config.yaml
num_key_value_heads: 1
lr_mult_o: 0.753
decay_fraction: 0.888
z_loss: 1e-05
Each number is 128 + 24 x the weight over its row's rms, rounded and kept within 0 to 255. Layers, rows and columns count from 0. The size above them is the row's rms in percent of the matrix's.

# layer 8 attention key, 64x256, rms 0.0432, rows 10-14, columns 128-255
size [ 55  56  51  50  53]
[[170 108 111 161 121 142 121 156 118 106 124 114 162 152 115 121 154 136 128 101 100 144 138 114 108 141 132 129 122 128 162 103  91 112 121 158 142 138 133 126 126 135 133 125 112 138 156 134 116 156 175  92 135 127 128 123 160 164 168 111 131 150 142 135 115 139 161 132 132 143  93 136 144 108 127 125 135  94 102 123 150 127  88 152 139 106 173 127 180 194 129 135 157  87 126 136 165 110 145 139 115 155 139  84 105 108 139  99  77 117 123 122  78 119 139 146 121 161 121 136  70 121 131 138 134  79  94 140]
 [124 103 127  74 125 118 151 156 133 136 115 121 153 160 130 149 144 124 180  90 108 134 116 134 115 162 133 118 142 144 179 122  98 153 153 163 135 123 164 136  84  96 142 105 114 104  92 155 110  84 173 159  76 159  89 113 137 117 110 137  92 130 117  97 148 100 159 129 124 170 140 151  90 117  96  81 153 131 148 140  89 137 111 113 119 126 147 151 168 151 145 194 121 134 115 129 182 153 113  99 113 115 112 140 162 134 134 133 111 111 134 115 180 120 136 137 135 146 106 126 122 101 144 149 155 105 120 130]
 [168 164 150 140  68 132 161 121 131 100 148 109 131 114 134  96 138 105 128 119 130 129 106 107 141 115 159 137 116 145 129 144 113 115 123  90 156 123 133 150 138 127 102 169 156 119  90  97 112 108 135 115 109 156 132 116 120 176 160 123 124 132 147  83 160  90 160 130 151 146 107 137 111 147 157 141 151 135 135 166 129 124 136 121 121 166 191 149 125 134 114 127 112  91 112 129  99 124  89  83 127 118 148 153 113 160 147  78 132  99 167 147 141 112 125 164 116  92 130 113 164 126 172 194 125 116 171 146]
 [122 149 138  94 156 142 124 155 157 115 122 130 101 118 166 109 105 111 153 117 149 143 132 183  98 136 151 100 101 136 133 132 193 119 103 149 115  92 109 148 133 119 148 116 163 119 151 127 130 148 142 134 132 145 149 141 137 182 103 161  86 148 157 166 164 126  95  91 109 113 148 134 130 122 113  99 145  93 105 154 135 120 118 110 104 120 123 129 125 109 128 122 157 105 145 110 154 141 129  69 133 157 104 141  90 113 113 131 107 147  93 121 153 143 138 140 100 126 171 170 124 110 114  62  94 102 149 122]
 [ 91 108 166 147 110 153 182 137 108 160 135 111 142 155 123 132 108 116 101  95 143  99 125 143 169 112 107 157 106 106  98 136 151 125 115  92  90 103 144 148 105 123 111 132 149 138 140  86 120 144  90 135 126 199 130 125  86 153 155 137 113 151 156 140 103 154 135 163 125 141 152 146 154  97 159 123 109 122 111  85 120 133 153 143 123 106 133 142 114 114 139 133 124 140 112 135 121 103 102 178 151  76 136 119 136 121 115 134  93 133 143 168 121 122 162 168 161 107 140 131  95 137 160 134 119 134 151 110]]
# layer 8 attention query, 256x256, rms 0.0479, rows 11-15,75-79,139-143,203-207, columns 128-255
size [ 43  45  41  44  42 120 109 102 115  97  54  56  50  56  57 143 137 127 154 130]
[[ 89 111 134 174 134 137 139  84 117 129 141 146 123 143 118 157 123 135 112 138 174 172 143  97 123 130 122 117 166 162 121 122 161  99 152 102 158 127 135  82 153 145 132 128 112 137 121 122 108 105 143 139 100  98 151 178 147 146 158  91  89 145 110 125  90 133 117 150 130 126 129 140 104 129 148 187 114 136 134 138 170  60 115 128 117 167 149 133 109 189 153 162  84 121 137  98 105 166 148 123 124 152 157 117 150  84 151 143 139 125 141 136 142 124 107 170 117 151 102 129 141 121 112 110 141 149 119 117]
 [ 69 139 161 185 131 132 109 122 146 128 139 151  96 144 133 125 142 100 161  97 135 177 157 104 129 148 113 154 160 115 145 154 154 152 138 124 134  97 128 112 161 155 117  91 173 155 125 127 157 129 153 108 134  75 169 168 170 110 183 130 171 144 141 119 101 138 123 163 143 120 139 125  97 157 115 140 121 112 121 149 199  92 141 107 116 107 163 139  98 208 117 126 108 134 146 115 102 150 127 102 129 151 109 172 103 123 141 167 128 162 145 106  85 138 141 146 122 116 116 135 155 113 104  97 112 149 104 100]
 [135 136 141  65 140 110 137 141 139 124 112 109 110 158 117 115 104 136 146 192 150 101 166 112 145  83  92 139 129 107 140 165 138 115  96 126  81 156 112 106 122 119 136 155  97 120 145  97 116 111 161 119 137 159 108 102  79 117  65 166 118 146 135 130 137 135 116  80 111 113 140 127 164 123 130 118 114 109 128 121 137 140  65 152 154 157 102 110 105  93 105 113 134 168 102 108 109 152 109 125 175 143 130 130 115 125 132 136 126  82  76 122 126 127 113 127 143 115 114 110 136 101 100 129 161 160 117 135]
 [146  89 117 100 147 142 111 127 142 111 123 129 109 140 108 148 173  82  95 143 109 105 127 123 147 116 113 107 115 149 106 128 133  83 120 151 117 129 154  83 159 141 110 116  87 143 155 136 121 115 128 121 142 122 152 114 119  96  93 182 163 196 111  66 133 158 114 131  96 130 101  89 131 114 127 108 119 107 118 105 132 148 143 137 131 115 162 143 122  84  95  95 161 117 109  95 133 118 152 141 100 162 122 135  87 147 127 134 134  75 133 123 146 109 162 130 113  98 129  89  92 133  98 133 136 129  84 114]
 [144 134 137 166 104 124 130 164  85  87 114 124 164 129 138 119 154 140 109 147 127  92 106 137 119 116 120 111 146 110 140  86 108 103  88 132 138 116 123 141 133 124 109 139 110 158 135 126 117 107 105 111 129 150 141 102  92  67  70 167 129 129 132 135 146 147 107 131 106 126 126 167 146 154  76  96  72 144 158 129 143 152 154 194 146 129 102 118 150  83 106 124 155 169 128 140  96 118  73 148 189  58 135 128 143 172  65 132 146 128 113 123 143 110 122 149 131  97 115 165 122 135 116 159 120 108 129 134]
 [120 127 122 127 141 108  92 129 154 129  89 150 114 148 127 160 137 100 133 129 167 122 114 100 105 119 173 117 171 151 111 125 152 102 135 148  86 206 113 117 127 133 135  88 130 111 167 119 139 147 107 112 122 141 116 120 115 105 136 120 159 149 172  80 157 122 141 131 116  76 126  84 149 110 108 112 118 122  98  97 141 101 149 107 118 111 131 104 138 131 104 118 154 144 115 173 121 172 152 141 139 104 133 124 135 144 141 130 112 109 148 126  99 125  90 110 120 114 127 140 100 148 115 144 138 157 116 121]
 [ 57 129 115 160 157 150 127 130 162 129  98 136 129 132 172 154 127 133 110 160 140  97 132 154  99 141 150  92 111  81 123 152 143 117 155 136 108 166 101 118 116 122 126  76 120 116 156 108 145 119 100 119 135 112 154 136 116  87 121  83 148 121 133 123  88  93 151 107  94  85 108 133 180  99 136 102 130 148 103 166 131 129 156 109 101 131 134 100 140 130  96 119 135 142 116 125 123 140 154 109 127 104 101 106 120 110 100 142  92 132 185 154 156 118 124 112  93 124 113 165 123 114 127 153  92  63 106 144]
 [120 168 144 138 115 169 137 119 112 130 115 133 139 131 107 139 115 124 145 119 120 132 147 120 151 107 116 157 111  88 193 157  94 161  97 106 141 100 149 117 119 138 120 167  94 152 107 133 116  83 117 130 100  88 131 167 142 112 108 115  96  80 103 113 110 162 126 184 166 147  99 131 121 128 162 131 152 142 132 127 190 108  99 100 148 100 166 167 135 112 155 122 125 117 113 150 143 133 126 139 128 158 127  94 129 146 113 111 164 151 143 104 127 107 127 154 154 125 167 152 134 119 125 143 162 114 121 146]
 [150 165 126 132  96 133 138 149 125 131 146 136 128 104  88 115 116 144 100 125  91 136 138 127 126 104 125 107 132 118 125  96 103 118 143 123 170  57 136 131 131 128  65 138 101 122 104 186 116 104 149 120 144  88 119 152 142 119 173 131 126 114  98 117 140 132 132 136 141 145 160 123  82  94 142 173 128 115 124 115 157 100 121 140 161 140 113 157 125 125 129 126 118  67 146 120 103 146  94 125 132 155 132 137 123 135 102 127 134 125  75 135 122 159 134 172 137 135 127  95 133 109 113 113 125  77 130 138]
 [157 112 148 146 146 141 172 126 106 119 130 131 189 142  76  63 156 158 124 125 120 124 132 133 154 117  85 162 147 131 122 103 125 144 128 124 140  76 153 124 129 128 116 123 158 158 139 110 126  75 113  84 128 104 112 129 132 160 138 161 104 116 140 137 100 146  86 124 121 142 129 130 115 139 175 138 138 158 107 151 118 101 137 138 166 130 140 122 114 126 121 132 141 152 149 113 116 124 147 112 142 118 189 148 100  86 109 157  99 108 120 128 139 155 120 150 159 123 136  90 163  98 135 112 114 139 138  92]
 [ 88 126  78 136 129 126 117 105 129 121 128 114 141 122 189 169 104  75  95 106 119 131 126 116 113 120 156 117 148 173 116 131 102 136 149 147  86 149  89 115 117  88 116 169 137 127 161 116 136 208 128 118 158 153 121 113  89 136 123 138 135 121  98  85 179 155 163 134 137  96 105 133 162  85 136 138 175 139  64 114 120 145 140 131 145  95 123  99 129  82 137 120 110 141 124 159 184 130 151 123 151 129 135 135 109  97 118 112 151 113 137 115 159 123 104  79 137 149 104 118  98 143 111 134 121 149 131 130]
 [109  96 107 178 127 180 186 130 147 158 152 118 177  96 176 163 131 115  87 130 121  89  88 135 139 139 132 109 104 159 103 157 113 107 127 140 120 131 107  88 136 144 130 148  84 116  99 121 140 135 135 136 139  87 136 113  91 153 103 132 142 140 134 124 154 158 191 142 129 108 117 169 161 100 175 102 157 128 106 147 125 130 166 163 135 121 163 123 137 116 111 126 105 111  95 132 106 103 117 173 123 139 158 104 124 107  95 112 120 111 183 125 108 142 119  87 150 162 168 105 109 143  96 156 110 112 128 161]
 [153 121 160 162 113 136 116 153 126 110 145 131 146  88 112  84 162 137  94 145 105 122 159  62 135  98 125 109 128  99 131 152 120 165 158  96 133  87 113  86 107 141 125 157 150 115 136 199  93  89 147 126 125 104 104 169 111 136 104 126 133 129 165 141  98 127 122 156 150 135 145 118  79 126 148 110 138 128 132 170 143 111 157 157 132 147 141 141 150 132  73 108 147 174 151  86 111 101 119 136 135 140 128 126 125 160 116 137 114 152 145 114 107 131 133 136 160 105 138 131 138 128 120 126 111 111 121  94]
 [117 152 119 139 133 175 127 135 137  96 128 140  93 113 126 122 145 125 118  92 132 127 124 151 126 104 135  91  92 125 136 149 149 145 108 145 111 138  99 137 114 152 114  98 200  91  98 166 123 109 163 119 120 127 140 151 144 112 134 127 136 138  98 125  60 116 122 104 142 160 123  65  74 101 122 106 112  99 132 132 163 107 127 114 134 102  97 118 147 134 112 111 185 115 118 125  92 137 154 114 123 133 113 151 116 124 137 130 152 136 129 110  91 119 164 144 116 108  99 142 138 159 178 120 130 128 137  76]
 [133 101 161  49 113 130 121 125 127 140 115 151 155 167  69 104 141 160 130 144 164 149 165 125 116 100  92 142  79 104 118 132 144 112 131 135 151 101 123 138 110 157 136  99 151 146  59 127 112  98 137 139  79 121 130 144 139  95 162  97 108 127 150 135 121 166 111 124 118 143 163 127 104 135 125 118 108 132 140 119 160 115 122 124  96 151  83 148 105 140 141 123 153 129 133 109  98 149 138 140 117 130 131 116 130 155 180 143 123 151  88 139  89 153 131 124 161 146 140 136 204  88 127 109 120 121 132  99]
 [127 129 142 106  72  74 146 140 151 145  81 142  83 128 127 149 122 118 137 135 166  74 132 125 138 116 169 124  61 137 113 166 171  89 123 133  87 153 111 124 157  78 152  90 120 110 161 119 125 102  94 126 138 120 149  96 123 115 152 100 108 134 142 149 164 134 143 162 117 142 112 124 142 101 151 130 126  83 143 119  98 141 126 124 138 139 123 112 109  97  60 125 119 128  89 165 133 118 131 172 108 130 117 112 155 135 136 147  87 110 123 142 118 140 143 119 106 130 144 119 123 140  92 146 138 102 113 153]
 [ 94 113 106 126 101 132 117 147 133 118 104 136 108 105 140 142  79 129 118 148 139 120 114 176 113 137 170  82 134 107 123 157 149 124 131 155  76 167 121 102 125 119 122 140 120  95 140 123 150 117 163  77 151  99 136 122 131 122 103 104 141 122 146 127 154  99 106 125  94 135  93 121 124 118 102 126 148 133 148 130  65 144 110 146 137 119 110 147 137 132  94 119 187 143 126 122 108 122  91 123 173 141 109  97 191 117 140 153 126  62 103 103 114 125  65 127 153 131 132 195 128 121 110 162 130 131 110 105]
 [122 129 152 136 146 169 146 159 152 111 123 128 144 101  97 110 172 128 115  90 130  84 119 101 126 128 119 145 130 133 133 132  81 156 171 110 140  96 103 122 116 144 145 171 139 117 139 129  94 122 145 145 111 152 109 145 101 158 101 128 170 140 117 190  82 116 108 154 109 131 137 141 157 147 167 157 122 176 144 110 134 132 138 138 139 139 102 131 147 126 184 111 107 170 106  90 146 130 123 138 118 145 137 160 129 148  98 138 131 105 142 145 130 167 121 158 114 142 114 112 149 118  84 129 116 131  63 142]
 [161 126 135 159 128 114 160 107 126 128 134 141 111 106  90  94 138 126  88 145  95 158 109 123 124 105 104 120 127 152 147 112 103 150 171 120 143 103 144 137 125 137 130 160 159 155 140 163 175 146 116 141 128 152 144 127 132 155 200 150 131  95 120 152 126 148 117 155 145 101 163 106 140 160 109 147 145 124 119 114 187 102 130 168 141 107 159 114 118 112 166 109 136 113  98 130 114 157 156  63 112 148 135 149 120 132  91 135 136 138 140 144 138 169 128 120 136 125 123 107 122 102 121  66 134  81 136 160]
 [128 160 145  96 115 101 140  98  99 126 148 104 158  79  98 105 183 148 150 109 134 188 160 129 104 111 114 199 125 114 139 156 155 107 162 132 108  96 150 134 154 133 110 148 162 109  99 115  98 126 141 137 107 151 131 157 130 151 158 149 103  85 109  98 147 117 141  99 138  99 159 123  84  87 119 137 125 141 107 147 127  95 103 111 141 143 151 133 128 140 166 136 145 127 157 137 101 115 153  98 131 132  98 141 109 146 139 150 164 126 187 122 102 149 160 116 121 151  97 118 122 125 149  95 139 125 100  97]]